config = dict(
    norm_place='out',
    rope_fraction=1.0,
    bias='none',
    tie_word_embeddings=False,
    parallel_block=False,
    init_std_up=0.0411,
    init_out_by_depth=True,
    lr_mult_down=1.5,
    beta1=0.95,
    decay_shape='linear',
    max_seq_len=1024,
    dataset='wikipedia_en',
)
Each number is 128 + 24 x the weight over its row's rms, rounded and kept within 0 to 255. Layers, rows and columns count from 0. The size above them is the row's rms in percent of the matrix's.

# layer 9 attention key, 64x64, rms 0.201, rows 21-41, columns 0-63
size [ 84  85  80 111  82 100  93  85 127 131 129  93  87  75  91  89  95  89  97 113 140]
[[108  86 140  93 106 122 123 144 130 118 130 147 104  94 143 167 113  67 135 148 112 103 100 150  81 133 127 112 143 136  73 104  92 145 138 114 121 158 160 143 137  97 138 121 161 145 122 136 133 114 162 135 100 110 138 110 128 127 125 132 138 134  57 102]
 [141 128 128 149 114 140 111 143 123 174  91 135 128 139 125  92 107 124 124 118 156 124 129 148  75 102 126 116 134 146 107 132 139 100 149 145 136 121 137 155 120 102  95  92 173 125 128  78 103 144 181 102 133 139  80 161  97 100 120 184 109 141 148 126]
 [ 91 117 110 137  97 128 129 109 165 108 146 136 106  93 149 124 146 160 137 129  75 113  99 122 146 144 102  99 165 132 123 107 143 192 115 134 133 122 139 158  99 102 116 128 145 133 155 140 135 160 102 136 125 125 141 136 113 178 175 132 189 118 138  99]
 [149 157  78 109 117  80 109 125 110 131 130 112  93 166 117 118 163 106 123 148 153 130  82 137  86 159 126 118 177  85 106 140 134 115 152 140 131 107 135 108 157 139 108 149 115 122 112 134  90 103 148 118 117 143 154  89 129 155 157 121 111 138 122  79]
 [147 153 117 171 157  84 159 145 122 125 139 137 132 194 114 107 112 169 128 149 159 143 133 128 151 102 141 125 126 128 141 120 140  92 156 140  83 110 139 130 143 175 115 141 100 115 137 142 131 123 136 119  97 129 156 184 152 163  75 126 152 117 133 144]
 [139 173 139 157 114 132 158 105 151 147 139 131 131 124  94  91 148 101 118 152 129 150 165 127 125  99 120 110 156 108 144 114 101 117 121 116  76 133 130  99 185 176 171 122 126 121  81 132 120 147 119  98 128 145 127 126 160 155 119  82 139 118  94 156]
 [108 117 127 120 147  80 125 140 125 105 105 159 143 138 168 163 122 100 109 144 160 128 139 152 111 113 119 144 116  83 155 128 126 140 128 180 109 124  91 160  90 136 111 132 105 159 115 151 174  99 113 147 169  92 133 140 151  78 153 111  98 135 120 110]
 [103 173 117 171 126 124  95  89 118 114 104 147 104 112  84 162 130 195  84 140 149 101 104 171 120 131 170 161 131 133 125 153 132 130 142 136 119  80 127 122 147 130 123 138 124 167 159 131 120 130 140  87 116 149 128 137 140 126 144 118 109 129 166 112]
 [156  81 102 148 112 126 179 128 119 141 123 126  89 121 152 129 187 155 110 132 137 156 133 149 119 155 115 137 126 178  85 136 123 153  94 153 173 164 116  99 113 113 127 125 130 166 117 147 131 148 130 152 147  89 162 137 123 125 133 114 174 126 134 103]
 [161 147 157 130 125 141 139 166 116 101 126 143 106 113 131 119 104 126 176  99 145 128 151 149 149 145 102 113 111 133 119 147 106 102  90 144 179 138 179 102 102 125 156 120 111 111 125 153 146 115  96 115 131  94 117  70 147  91 115 179 150 124 101 128]
 [ 71 185 151 105 135 102 165 130 135 164 137 135 136 131 138 116 123 152 142 154 129 129 173 121 118 114 131 120 158 155 104 108 124  98 115 130 123 154 139  98 173 151 169 115 165 166 161 109 115 121 113 100 117 150 158 128 126  98 159 171 134 109 137 107]
 [137  58 162 120 148 134 134 165 134 135 131 146 143 141 172 167 124 136 169  91 146 115 138 103 147 133 109 122  73 159 123 136 117 102 118 140 116 132 124 137 115  95 156 115 130 157 125  83 155 162 134 138 170 114 147 127 101 140  99 152 157 145 139 159]
 [ 81 131 120 150  90 161  95 158 123  95 131 168 166 127 151 165 120 118 132  89 184 100 135 108 158 108 114 168 114 128 117 130 107 121  97 164 128 146 135  78 124 113 109 135 150 109 113 113 169 112 118 117 140 119 104 140 119  94 125  88 131 146 116 131]
 [ 82 110 138 121 136 125 115 141 113 136 142 156 108 130 189  56 152 122 149 106 173 137 145 120 134 114 123 128 129  98 107 110 121 173 104 127 148 166 119 153 124 104 150 131 135 119 158 118 145 146 138 167 128 109 131 104 101  69 144 111 170 122 145 129]
 [130  89 164 118 150 101 159 116 153 148 108 100 140 141 147 130 111 116  98 121 131 129 149 141 142 131 119 131 115 140 119 120  96 109 133 117  80 101  51 182 162 158 137 118  95 133 113 137 152 154 126 134 110 124 149 183  97 149 125 126 100 156 113 152]
 [120 130 114 117 117 142 117 161  95 120 108 113 169 141  92 135  86  99 159 104 150 108 139 134 135 113 104  90  87 106 123 117 109 133 107  99 105 129 148 140  91 150 122 139 116 179 113 108 184 162 112 133 124 157 122 113 154 120 122 104  83 154  98 166]
 [138 130 179  71 148 120  96 139 116 127 130  98  91 128  92 150 148 116 106 143  99 125 179 152  93 175 126 105 136  99 139 157 107  81 140 118 114 109 148 123 137 123 127 148 116 124 116 154 133 160 116  97 112 133 123 163 150 145 139  72 141 139 144 147]
 [123 109 105 136 141 149 134  90 153 118 143 100 133  87 152 102 112 125 136 119  90 117 121 131  97 148 137 152 152 143  97 149 170 154 172 175 137  89 173 149 123 125 103  98 187 149  81 125 109 122 152 115 127 145 142 122 121 107 159 132 121 110 115  97]
 [117  90 158  99 107 136 116 139 118 132 150 141 128  74 140 152 142  84 155 146  90 107 148 133 116 162 108 132  89 145 133 104 134  95 126 154 154 156 151 135 120  99 110 128 158 155 199 104 154 115 119 129 116 116 178 138 141  88 108 143 128 126 140 117]
 [126 123 110 123  81 124 122 120 132  77 100 149 118  96 148 130 124 140 171 135 105 103 121 115 122 121 103 146 136 165 128 150 143 144 109 123 174 157 186 146 108 148 159 120 129 103 141 122 122 108 155 138 146 178  99  74 146 126 139 170 132 122 163 100]
 [140 118 119 107 106 158 141 136 118 113 132 143 116  87 100 122 123  94 163 145 110 146 121 130  94 162 126 128 141 131 141 168 167 129 132 123 194  81 162 145  98  81 159 123 100 122 112 115 127 117 157 148 142 115  81 100 114  98 160 121 154 115 124  98]]
# layer 9 attention query, 64x64, rms 0.195, rows 22-41, columns 0-63
size [ 87  96  94  99  95 104 107 106 146 129  90  92  87  91  94 103 116  95 104  87]
[[143 149 157 123 128 144 139 108 146  80  81 141  79 117 134 145 154 135 115 130 142 119 115 120 116 130 101 148 175 117 133 120 104 117 127 136 154 114 143 133 105 119 110 121  58 126 140 161  93 126 179 124  98  97  89 125 141 178 133  95 105 105 132 109]
 [105 159 120 111  99 102 146 117 157 117 127 127 114 112 128  95 168  98 117 102 127 149  96 130 113 150 107  95 155 115 127 152 139  99 116 109 142 120 110 154 114  82 100 100 113 152 138  80 159  79 169 143 153 118 111 136 116  86 132 151 132 103 161  87]
 [102 159 142 132 151 148 152 125 166 120 113 109 113 134 105 132 145 119 111 153 166 160  88 102 122 132 118 109 167  98 105 126 134 115 149 148 104 138 120 171 173 180 124 121 161 142 110 124  62 131 112  97 121 102 148 137 175 142 145 118 111 139 160 123]
 [136 103 163 159 151 149 129 109 132 163 114 130  99 146  81 158 155 156 123 175 128 111 104 124 126 108 163 149 152 139 120 159 110 120 122 140  88 108  98 154 171 152 122 149 154 136 122 137 108 159 167 166 116 120 147 146 137 161 102  98 128 173 103 134]
 [159 133  90 106 132 128 124  96 150 151 136 115 139 168 109 117 154 150 138 151 151 161 116 128 109  92 150 149 172 101 132 128 143 126 103 116  78 108 118  96 158 129 127 147 143 133  77 141 121 122  93  90  84 149 135 111 109 170 152 116 138 160 169 134]
 [132 104 157 153 104 115 133 173 127  98 143 134 157 163 147 177 107 114 133 126 181  87 152 105 132 171 117 169  76 155 114 128 104 124 109 150 125 118 116  93 147 134 138 125 116 157 157 154 149 132 124 135 131  99 132 113 134  95  99 155  94 102 131 149]
 [121 125 144  81 111 105 111 101 106 105 174 140 139 144 107 164 101 111 124 116 150  93 120 146 102 107 112 127 145 131  89 171 129 144  92 143 135 150 123 132 146 128 140  84 151 126 129 169 163 137 126 100 133  97 115 148 152  93 108 108  93 173 140 174]
 [146 135 152 113 114 152  97 140 136 134 122 131 174 108 116 106 127 154  94 123 134 128 158 133 172 133 120 102 134 130 117 111 142  94 137 148 135 126 150 109 105 160 110 152 139  89 105 104 146 135  62 125 162 122 145 159 155 156 119 136 163 118 137  49]
 [125 149 131 108 122 123 148 110 120  88 130 104  95  85 118  71 130 120 173 110 113  95 128  93  83 141 152 100 102 100 134  86 127 106 136 116 172 156 142 121 105 127 136  97 149 140 159  98 157 124 171 159 119 154 124 122 134  94 114 113 120 112 100 134]
 [118 113 111  82 116 128  98 138 126  98 108 106 139 117 120 109 139  98 103 103 111 112 185 111 142 154 104 126 153 119 102  72  90 128 125 130 107 134 149  84 129 118 154 122 153 145 113 132 104 107  73 182 112 110 127 138 161 145  85 138 128 149 145 110]
 [164 166 148 155  98  95 141  77 123 104 139 159 117 131 144 129 145 101  79 136 131 145 115 118 115 135  91 157 156 106 110  76 142 115 149  97 109 104 147 110 165 143  88  72 115 145 119 159  95 122 116 108 112 153 112 134 151 130 120 140 123 111 137 118]
 [117 176  96  99 140  93 173 143 104 156 139 118 127 143 136 111 102 119 116 117 153 121 135 119 121 117 120 146 151  86 140  66 119 145 130 132  86 124 150  91 137 164 137 130 120 122 111 166 155 122 112 139 122 118 100 117 147 163 116 152 137 154 130 202]
 [141  88  96  85  98 163 150 161 110 121 147 114 113  92 108 124 138 111 176 130  93 118 108  92 131 155 148 118 121 190 142 123  96  83 135 143 148 139 173 141  91 102 132 117 118 146 149 137 121 133 157 127 123 107 134  94 168 138 119 140 121  98 121 131]
 [146 161 133 153 124 156 117  85 132 135 121 168 154 162 113 130 115 157  79 139 106 130  94 159 121 112 144 149 156  86 134 130 162 177 149 126  90 113 133  79 133 169  86 127 166 144 114 121 110 131 122 103 102 136 127 157 157 122 133 112  96 126 123 144]
 [106 191 131 125  97  95 162 134 131  81 171  86 135 143 110  90  79 102 125 173 131 133 109 124 129 145 145 106 129 145 114 102 140  98  99 154 159 111 161 107 121 149 146 131 138 128 141 146 128 120 164 114 113 148 101 132  98 124 115 167 123 154 124 113]
 [132 113 117 116 145 179 111  91 151 116 149 138 138 101 127  75 115 151 129 157 109 139  95  91 123  93 166 105 129 138 106  85 174 141 124 106 138 120 146 133 106 154 155 123 151 117 130 104 110 134 139 100 117 141 142 140 110 127 118 152 149 110  92  54]
 [105 118 102 115  68 165 132 111 113 116 116 129 117 121 115 109 114 163 131 105 125 133 133 123 132 161 116  90 110 179 109  78 108 116  71 135 141 142 115 104 104 108 136 133 109 128 175 108 130 113 166 160 138 112 142 123 137 151 120 160 118 103 143  70]
 [143  91 143 133 155 131 110  90 144  76 106 149 110 134 131 163 134 106 118 109 154 106 166 133  98 153 135 136 190 158 126 136 141 157 137 125 153 107 147 148 117 139 172 138 107 149  95 108 122 122 113 112 145  80 124 102 156 135 128 128 192 119 117 152]
 [106  83 139 101 109 121 164 184 129 120 147 166 104 106 123 113 159 153 134 157  89 134 123 106 153 134 151 107 120 175 107 159 144 115 112 132 138 112 125 126 122 142 155 116 137 113 162 119 120  71 144  75 150 129 149 149 116 145 133 111 158 100 117  86]
 [134  79 161 125 117 164 118 125  97 118 108 121  81 104 187 112 165  93 136 128 120 125 134 115 111 152 137 128 121 158 104 180 126 118 124 128 168 149 165 133  80  89 120 113 136 152 130 127 143 136 169 163 159 105 117 127 104 134 118 145 157 110 125 112]]
# layer 9 attention value, 64x64, rms 0.217, rows 0-31, columns 0-63
size [ 93  96  89  85 104  96  87 104  86  97  93  97  88  92  90 119 100  97  88 102  92  95 116  83  95 109  89 104  82  91  95  95]
[[140 166  92 109 159 153 128 145 130 144 166 161 104 138 118 122 105 166  83 144 109 137 157 105 122 144 155 167 129 126 121 128 116 106 191 133 131  95 151  94 111 124 139  86 163  71 122 117 120 130 142 132 119 128 124 117 112 130  88 106 132 161 154 101]
 [128 151  72 131 133 115 138 117 189 101 112 139 137 145 176 110 163 170 103 112 140 172 161  86 103 166 139 140 158 129 140 151 132 123 135 108 138 127 153 141 113 126 114 134 132 131 149 165 133 132 151 121 134 147  97 147 167  99 115 160  94 142 137 163]
 [117 158  85 131 146  97 153  99 125 163 160 176 135 157 130 138 134 130 114 131 109 125 159 140 123 128 127 137 139  97  77 103 161 163 131  77 134 144 132 105 158 108 107 142  97  96 120 149 137 150 119 144 105 137 119 136 137 106 148  69 170 120 156 103]
 [145 140 146 127 106  91 149 113 109 131 145 124 112 112 106 117 121  97 164 148 107 140 149 124 141 130 164 122  96 101 164 137 103 188 100 110 136 116 117 116 134 165  91 170 112  90 137  71 141 122 149  93  94 160 135 168 142 112 103 131 140 142 151 149]
 [148 149 155  99 146 114 169 156 112  92 129 127 117 110 137  88 155 115 114 110 149 132 107 158 155  95  90 118 166 130 144  94 192 146 131  97 104 125 123 165  99 142 131 122 130 119 122 143 119 101 145 160 107 141 154 134 123 152 149 169 107 110 174 146]
 [118 164  85 119 135 116 148  89 161  88 147 164 105 158 164 130 102  82 126 153 150 131 109 161 116 155 113 135 132 116 156 152 133 109 146  94 126 139 152 164 120 133 147 101 147 143 157 110 120 158 151 107  84  94 126 112 157 139 157 116 138 126  82 125]
 [103  75 103 136 141 114 118  93 112 102 136 111 113 128 119 108 177 112 141 111 147 120 130 114 186  92 162 147 156 132 150 135 148 152 155 139 132 143 111  87 158 115 144 126 173 143 121 137  92 146 158 115 137 149 141  94  95  86 115 138  87 146 111 122]
 [128 144 123 118 157  96  67 171 168 131 170 127 109 122 113 128 141 137 113 152 154 123 126 112  80 117 130 123 140 111 117 119 138 117 152 182 147 126 126 194 126 103  95 144 127 120 106 137 120  94 126 148 105  95 104 127 122  66 119 148 132 128 114 150]
 [110 127 115 149 155 133  92  81 131 129  77 128 156 140 132 164 163 147 146 121  99 181 132 165 116 123 147 163 128 115 140  93 149 124 129 144 147 104 107 137 119 133 120  82 154 115 179 124 130 101 163 115 136 199 143 146 117 127 120 122 138 109 109 121]
 [132 147 151 151 125 170 125  90  98 143 133 104  43 127 135 167 138 117 125 157 131 130 130 104 139  85  97 104 170 118 121 145 123 113 166 134 165 149 118 122  80 146 133 123 130 125 138 138 156 141 146 100 130 145 123 163 112 129 120 139 101 164 165 146]
 [ 95 114 125 147  96 112  83 143 126 101 164 109 102 137 183 132 147 158 110 163 105 120 106 156 128 130 108 125 159 113 148 125 187 130  97 113 120 146 112  76 137 140  70 109 139 140 111 133 105 121 135 134 154 159 156 150 136 122 129 115 125 166 102 106]
 [130  94 105 119 129 134 132 118 121 161 133  68 142  84  94 105 141  95 129 152 135 129 126 111 154 163 111 155 142 126  67 133  73  95 172 115 121 135 118 105 100 103 141 125 114 160 130 108 134  95 131 140 139 145  98 112 129  90 125 133  92 166 130 115]
 [101 119 131  74 142 128 124 140 102 124  72 137 104 146  88 179 123 182 142 101  83 159 121 149 167 131 148 129 103  95  95 140 105 128 145 145 135 141 117 144 131 121 106 137 118 131  98 104 105 115 113 148 128 167 168 140 141 108 105 111 129 144 141 165]
 [162 107  77 132 106 129  99 134 132 135 164 114 104 113 147 158 120 173 156 147 139 144 115 152 154 139  81  82  79 127 140 112 149 142 158 121 123 127 134 126 158 114 139 123 141 126 167 151 130 135 153  94 161 148 153 166 120 121 145 120 112  89 179 134]
 [129 123 163 152 114 118  91 121 130 101 170  96 125 100 128 125 147 137 130 121 122 137 147 103 140 126 100 190 124 122 178  90 142 108  72 114 144 135 172 107 122 107 146 153 142  82 165 129 106 129 102 155 120 138 106 132 116 166 119 101 101 118 160 121]
 [106 117 156  97 133 122  66 147 141 135  97 115 154 152 123 141 116 155 117 130 157 120 114 184 120 130 109 171 145 157 112 134 117 135 113  88 135 128 117  93 130 147 107 139 110 169 135 151 148 120 135 171 107 163 142 162  99  74 154 111 101 148 122 104]
 [177  90 130 154 160 153 111 153 134 118 105 145 107 128 142 187 121 137 129  95 121 159  97 148 170 119 132 172 150 147 115 108 108 156 106 125  92 104 101 111 113  94 146 118 107 149 142 121 131  99  94 107 117  87 138 140 122 123 109 132 170 144  92 141]
 [129 117 141 130 115 141 174 115 149 162  99 135 185 117 128 120  90 122 130 151  98 132 146 118 116 121 103 117 165 124 121 131 128  99 149 121 147 130 125 110 133  98 141 172 117 120 100 160 123 134 137  99 115 135 143 147 173 136 155  44 155 168 161 117]
 [120 151 108 137 127 103 124 165  95 162 106 106 103 119 126 112  97 143 141 131 139  77  96 134 111 133  96 143 159 165  81 138 109 110 143 170 156  91 132 103 165 145 137  98 168  92 100 126 138 114 101 149 132 151  98 153 106 134 151 122 125 107  96 111]
 [127 159 100 145 144 128  84 122 154 128 111  95 134 149 114 134 138 130  93 125 150 123 142 158 138  91 116 118  96 108 123 138  35  98 130 147 124 111 137 136 132 135  90 124 137 134 141 160 157  78 122 143 147 125 109 187 157 121 153 107 133 125 142 107]
 [143 147 136 136 121 115 145  96  94 107 124 143 107 127 111 134  93  65 112 157 123 138 143 159 134 147 136 114 126 149 171 173 166 143 120 162 111 162  83 133 142 120  89 114 155  95  83 137 155 114  97 103 159 113  97 144 122 124 132 148 134  92 149 134]
 [112 128 144 120 140 132 125 139 130 130 104 108 140 139 123 164  79  96 119 155 128 156 149 134 127 104 104 136  79 138 127 135 131 110 134  85 130 109  75 141  86  84  84 174 147 139 114 104 142 119 165 140 143 117 112 119 156 151 109 163 124 180 109  96]
 [114  87 141 156  91 145 124  75  99 123 171 107 133 107 137 140 149 101  93 116 130 134 131 101 109  85 148 131  95 110 112 143 117 149 104 127 121 124 125 136 102  78 189  95 118 104  90 162 120 130 138 135 135 140 157 142 126 112 103 159 165 126 104 125]
 [ 98 120 125 114 133  99 169 164 159 193 134 119 122 120 142 146 121 105 143 121 126 138 135 128 108 130 134 124 150  91 177 148 110 131 100 162 136 127  97 136  91 140 137  98 120 137  34 128 127 113 140 129 119 111  80 102 119 134 127 102 108 138 130 121]
 [131 121 146 123 113 126 133 132 146 153  93 193  80 100 169 122 111 176 110 181 150 132 140 118 126 138 123 143 163 108 142 105 154 120 147 124 145 114 105 146 120 119 106 162  94 105 134 151 110 102 113 157 113 186 140 106 128 124 114 129 121  92 111  93]
 [ 74 102 137 145 182 131 124 117 135 116  95 145 116 163 143 140 108 177 149 155 147 109 120 183 134 130 166 117 111 161 135 126 131 115 162 137 119 134 143 125 103 165 125 149 122 123 108 142 117 117 101 118  74 115 120 154 109 133 147 110 114 180 139  87]
 [105  96  85 141 104 102 100 188 111 110 107 143  83 114 127 131 123 115 118 158  88 134 168 155 114 122 139 127 139 137 111 101 124 145 138 127 107 161 119 123 125 168 109 139 146  98 139 111 125 156 131 183 158 132 120 125 113 123 107 135 170  81  84 140]
 [ 74 141 107 141 105 164  99 126 110 151 138 126 117 129  74 135 141 172 110 121 163 127 124 102 145 154 145  89 162  95 157 153 123 118  91 116 148 162  78 134 122 103 142 118 128 159 147  95  93 108 117 123 157 146 131 152 166 120 144 133 157 111 128 127]
 [130 118 134 122 149 146 124 131 125 131 140 117 121 132 146 120 146  95 109 145 120 149 165 117 120 134 137 148  82 166 101  92 130 130 135 134 131 138 141 151 137  74 211 123 115 153 164 119 151 136 124 128 105 157 158 127  87 182 113  75 136 149 157 141]
 [158  96 130 106 103 150 125 130 116 169 142 160 170 141 130 118 181  94 147 111 100  99 139 118 125 139 144  96 106 110 172 135 137 118 151 140 101 125 102 116 157  75 146 154  84  89 136 137 166 140 134 114 116 102 145 131 135 161  98 109 116 100 128 103]
 [100 110 146 131  95 131 170 157 103 135 107 108 121 143  93 114 148 113 120  37 144 149 123 141 147 116  86 138 130 127 150 150 105 103 111 119 112 154 104 126 144 123  93 138  77 138 124 155 112 169 127 115 120 108 138 130  97 142 146 150 120 154 164 112]
 [147 128 120 119 147 137 146 100 132 115 166 125  68 158 128 164 110 124  99  90  81 132 123 150  87 144 128  88 141  94  96 106 122 140  98 143 145 177 139 132 128 108 133 158 135 149 107 141  99  64 145 134 120 106 130 156 131 134 152 113 100 100 125 123]]
# layer 9 attention output (transposed), 64x64, rms 0.193, rows 0-31, columns 0-63
size [ 72  80  81  79  92  97  89  97  72  90  80  89  90  97  91 122  86  92  71 100  85  90  90  78  92 103  85  89  74  93  89  82]
[[ 96 140 143 156 119 106 133 166 160 102 123 111 128 158 167 146 157 115 152  89 139  86 171 147 134 134 122 122  99 118 133 183 128 135  89 152  96 162 108 140 145  97 132 161  73 172 171 115 117 143 136 136 132 138 119 132 141 147 128 112 110 123 103 125]
 [ 99 109 168 105 120 109 153 108 112 135  99 124  82 134 117 136 106  96 165 132 119 119  92 147 131 175 110 107 121 137 161 103  96 149 124 144 111  96 117 107 195 126  86 144 134 114 137 153  95 122 153 168 126 140 142 101 104 110  90 135 136 128 103 111]
 [114 105 133 150 137 160  94 121 173 110 120 113 145 139 116  91 161 131 199 104 125 129 105  97  87 128 127 109  98 152 152 159 150 113 140 144 118 121 131 181 127 147 150 115 155 142 142  96 141 115 150 133 162 177 158 160 129 119 105 142 100 141 131 115]
 [ 67 117 131 117 120 136 136 179 114 128 126 142 143  71 156 142 141 152 129 124 141 177 121 115 139 144 126 121 117 116 111 141 175 103 109 137 136 158 116 132 134  81 129  91 186 111 121 173 142 128 114 139 160 140 112 102 130 155 156 161 151 142  97 126]
 [102 153 121 135 126 113  88 148  82 161 101  90 168 128 121 110 102 138  61 126 124 154 145 122 140 149 185 120 116  79 138 121 124 101 139 110 108 145 150 110  94 136  82 118 116 154 101 135 150 168 119 110 124 111 132 134 121 139 122 102 143 147 101 140]
 [102 147 155 137 135 175 126 109 118 176  99 106 159 116 114 122 146 167 128  98  97 115 146 113 112 133 163 145 111 160  95 126  78 165 107 149 117 137 113 169 131 134 105 172 121  86 127 176  92 128 141 104 130 131 151 124 126 158 103 152 134 144 127 112]
 [149 130 136 127 130 103 124 161 162 142 103 141 102 145 138 149  96 139 175 137 124 151 138 132 101 150  88 103 109  58 109 130  96 138 143 104 108 120 122 132 112 131 123 103 111 141 121 158 109 145 121 126  99 126 149 171 146 112 116 108 118  50 119  84]
 [145 101 105 114 118 156 152 103  77 122 144 129 115  84 135 107 117 108 152  97 154 121 125 175 135 103 154 141 136 114 164 102 143 128 155  97 113 120 119  89 165 141 116 144  60 138 119 142 116 115 121 143 157 143 164 168 152 165 114 131 130 114  92 124]
 [ 89 155 119 136 120 142 172 161 138 116 126 124  87 142 122 134 121 129 152 130 174 107 104 107 107 139 109 155 134 173 111 150 149 120 109 187 108 134 170 121 107 139 102 127 128 137 134 146 112 109  92 131 137 128 172 103 113 118  81 102 113 121 184  98]
 [154 134 181 116 119 126 111 142 150 120 140 164 185 158 132 142 109 165 122 124 192 123 127 108 125 152 156 198 121 134 146 118 123 139 117 111 135 114 132 129 153 116 125 158 107 140 138 147 136  81 105 144 131 170 140  81 154 111 144 107 132 129 104 115]
 [132 116 127 114 129 121  93 145 177 134 133 169 117 125  95  82 134  83 180 131 173 145 153  90 142 139 105 136 124 117 130 105 113  76 159 130 129 131  95 138 124 127 121 120 117 152 104  88 124 125 125 122 104  90 174 148 143 171 144 127  90 144 137 134]
 [123 126 149 138 158 170 119 123 124  99 130 153  85 159 199 134  94 140 157 100 171 139 131 109 117 122 130 106 148 101 150 128 183 185 122 129 113 115 125 131 140 112 100 131 103  98 120 119 142 103 129 108 102  79 111 112 122 144 133 124 126  93 138 106]
 [143 131 123 126  74 107 137 124 154 101 165 114  57 133 149 129 153 132 154 134 155 127 118  94  74 114 142 142 135 141 127 153  67 115 131 133 118  70 150 124 140 104 110 149 147 146 116 136 147 109 143 134 134  81 134 121 156 101 148 131  95 109 133 131]
 [112 149 129 145 121 140 157 149 128 119 160 107  91 176 146 129 143 131 115 145 146  92  96  81  74 120 129 180 164 105 144 133 164 129 187 141 122 123 134 128 135 127 168 105 144 131 130 150 124 109 124 137 101  99  89 101 159 125 120 118 128 116  98  95]
 [174 142 111 128 180 117 121 180 116 135  95 169 147 140 117 152 100 103 140 147 161  99 147 131 155 102 131 130 123 153 113 161 166 120 158 158 141 160  89 101 116 141 123  75 163 156 150 111 126 147 116 124 107 123 113 148 102 145 125 111 126 131 104 102]
 [152 127 134 133 136 164 151 143 124 102 150 138  79 118 132 119 151 125 117 185 137 132  96 137 117 126 141 121 146  96 137 119 125 156 119 142 123  93 115 138 125 102  95 175 184 129 135  66 126  92 140 135 137 122 201 148 138 131 163 105 117 109 131 125]
 [113 124 145 138  68 147 171 164 113 107 126 103 141 139  68 126 109 168  97 156 130 101 148 162 125 141 132 132 119 148 148 115 143 152 163 100 156 103 135  89 128 162 135 165 143 136 136 123 104 155 152 142 121 104 144 160 126 112 137 147  92  97 129  96]
 [ 74 113 122 137 110 133  60 141 118 132 184 158 145 128 103 126 103 134 111 102 133 131 111 158 142 101 111 100 138 162 103 126 100 141 113 134 118 129 155 160 135 145 110 110 179 110 146  86 140  83 143 115  90 137 101 103 131 126 121 144 142 145  91 129]
 [142 119 111 109 148 132 115  74 152  90 124 142 157 135  95 145 170 144 105 155 164 166 137 156 135 127 149 142 142  79 164 171 133 122 144 142 123 111 117 152 125 137 130 155  93 146 136  99 133 152 133 135 128 145 115 123 110 188 126 126  79 115 169 147]
 [123 114 135 108 125 140 157 127 124 143 168 176 110 138 143 120 144 176 173 130 114 182 124 129 116 133 157 108 151 119 160 136 172 110 153  96 123 148 134 118 103 142 108 148 111 129 131  63 109 146 137 174 132 126 178 107 129  99 136 154 145 131 123 162]
 [138 132 137 119 169 144 163 118 128 131 130 162 168 119  99 105 162 143 108 126 132 131 143 119 132 117  99 110 131 111 173 123 100  98 119  58 129  79 140 141 138 132 148 112 138 128 133 153 120  90 125 150 140 152  68 150 112 113 156 100 139 154  77 108]
 [143 150  91  99 128 171 132 118 124 152 141 147 125 121 132  96 188 139 136 100 166 114 124 160 127 101 133 114 141 142 165 101 118 157 113 152 142 170 121 123 159 118 104 133 125  91 110 122 123 101  93 164 128 137 114 145  90  89 193 102 120 134 117 138]
 [152 157 117 176 140  90 134 172 163 143  88 181 139 109 126 133 132 130 159 144  94 127 116 131 116 140 120 161 160 141 118 142 121 110 142 146 146  98 147 147 124 163 105 137 124 126 166 146 109 192 137 103 182 136 107 121 131 142 141 117 105 113 127  94]
 [147 137 120  89 129 107 114  67 159 175 147 152 140 106 137  72 131 139 119 114 158 133 165 151 112 126 117 103 136 120 129 123 140 145  98  72  79 124 123 113 126  94 104 135 121 128 116  82 133 154 150 138 117 141 113 133 135 133 148 178 111 169 129 125]
 [174 110  99 139 169 117  99 104 141 108 139 132 163 189  79 122 128  99 144  82 159 111 126 150 125 138 102 165 107 131 125 120 115 139  91 141 136 131 116  87 110 133  93 164 144 150 128 119 112 134 143 115 153 101 163 155 107 123 146 145 101 130 101 153]
 [129 119  98 120  51 122 101 123 114 147 157 108 143 122 113 119 127 156 161 113 136 164 149 120  69  95  92 137 136 115 130 123 131 128  93 116 102 135 126 121 143  89 115 168 140 109 148  79 102  64 152 137 131 130 155 144 122 134 119 100 145 139 126 132]
 [125 108 102 146 165 144 152 150 143 102 122  89 131 115 140 140 143  74 120 103 145 133 120  60 166 109  74 122 103 122 166 104 162 116 108 146 133 124 132 113 137 104 132 141 148 132 148 144  99 184 133 110 129 132 153 130 176 132 143 123 103 104 121 103]
 [139 138 156 157 131 136 132 122 135 107 137 167 120 152 141 136 101 113 191 120 101 146  87 132 139 133 120 171 108 145 104 114 107  70 146 103 143 133 152 122  95 105  99 158 106 104 127 135 130 106 154 157  72 123 101 151 104 123 113 123 100 126 130 178]
 [129 121 154 155  72 123 119 153 117 155 124 128 137  94 103 131  83 106 100  67 121 117 119  85 154 132 125 131 149 137 100 195 189 129 134 171 140 153 138 132 109 154 132 116 135 135 166 150 116 123 102 114 105 110 122 118 108 113 116 115 132 130 112 120]
 [123 123 150 118 169 115 120 105 155 101 148 122 118 112 130 129  92 119  84 106 117 108 121 158 124 150 110 111 113 115 123 117 171  78  97 119 168 183 132 138 110 174 142 109 147 163 132 128 110 155 129 100 127 131  85  99 132 124 102 143 168 158  87 148]
 [139 148 126  85 122 122  90  79 159 132 139 102 152 110 136  99 107 151 134 155  79 114 103 124  96 156 173 127 132 122 150 135 124 106 135  89 108 126 154 103 127 130 107 116 168 148  93 117 123 115 136 132  96 122  68 102 126 111 160  91 125 133 106  93]
 [116 155 165 146  81 138 130  96 121 128 184 144 153  95 134 139 121 145 125 121 128 114 149  79  82 151 117 148 136 201 131 146 105 134 133 111 136  78  90 133 116 166  96 111 101 131 118 155 129 144 127 136 150 129 161 150 146 154 148 133 134 129 133 124]]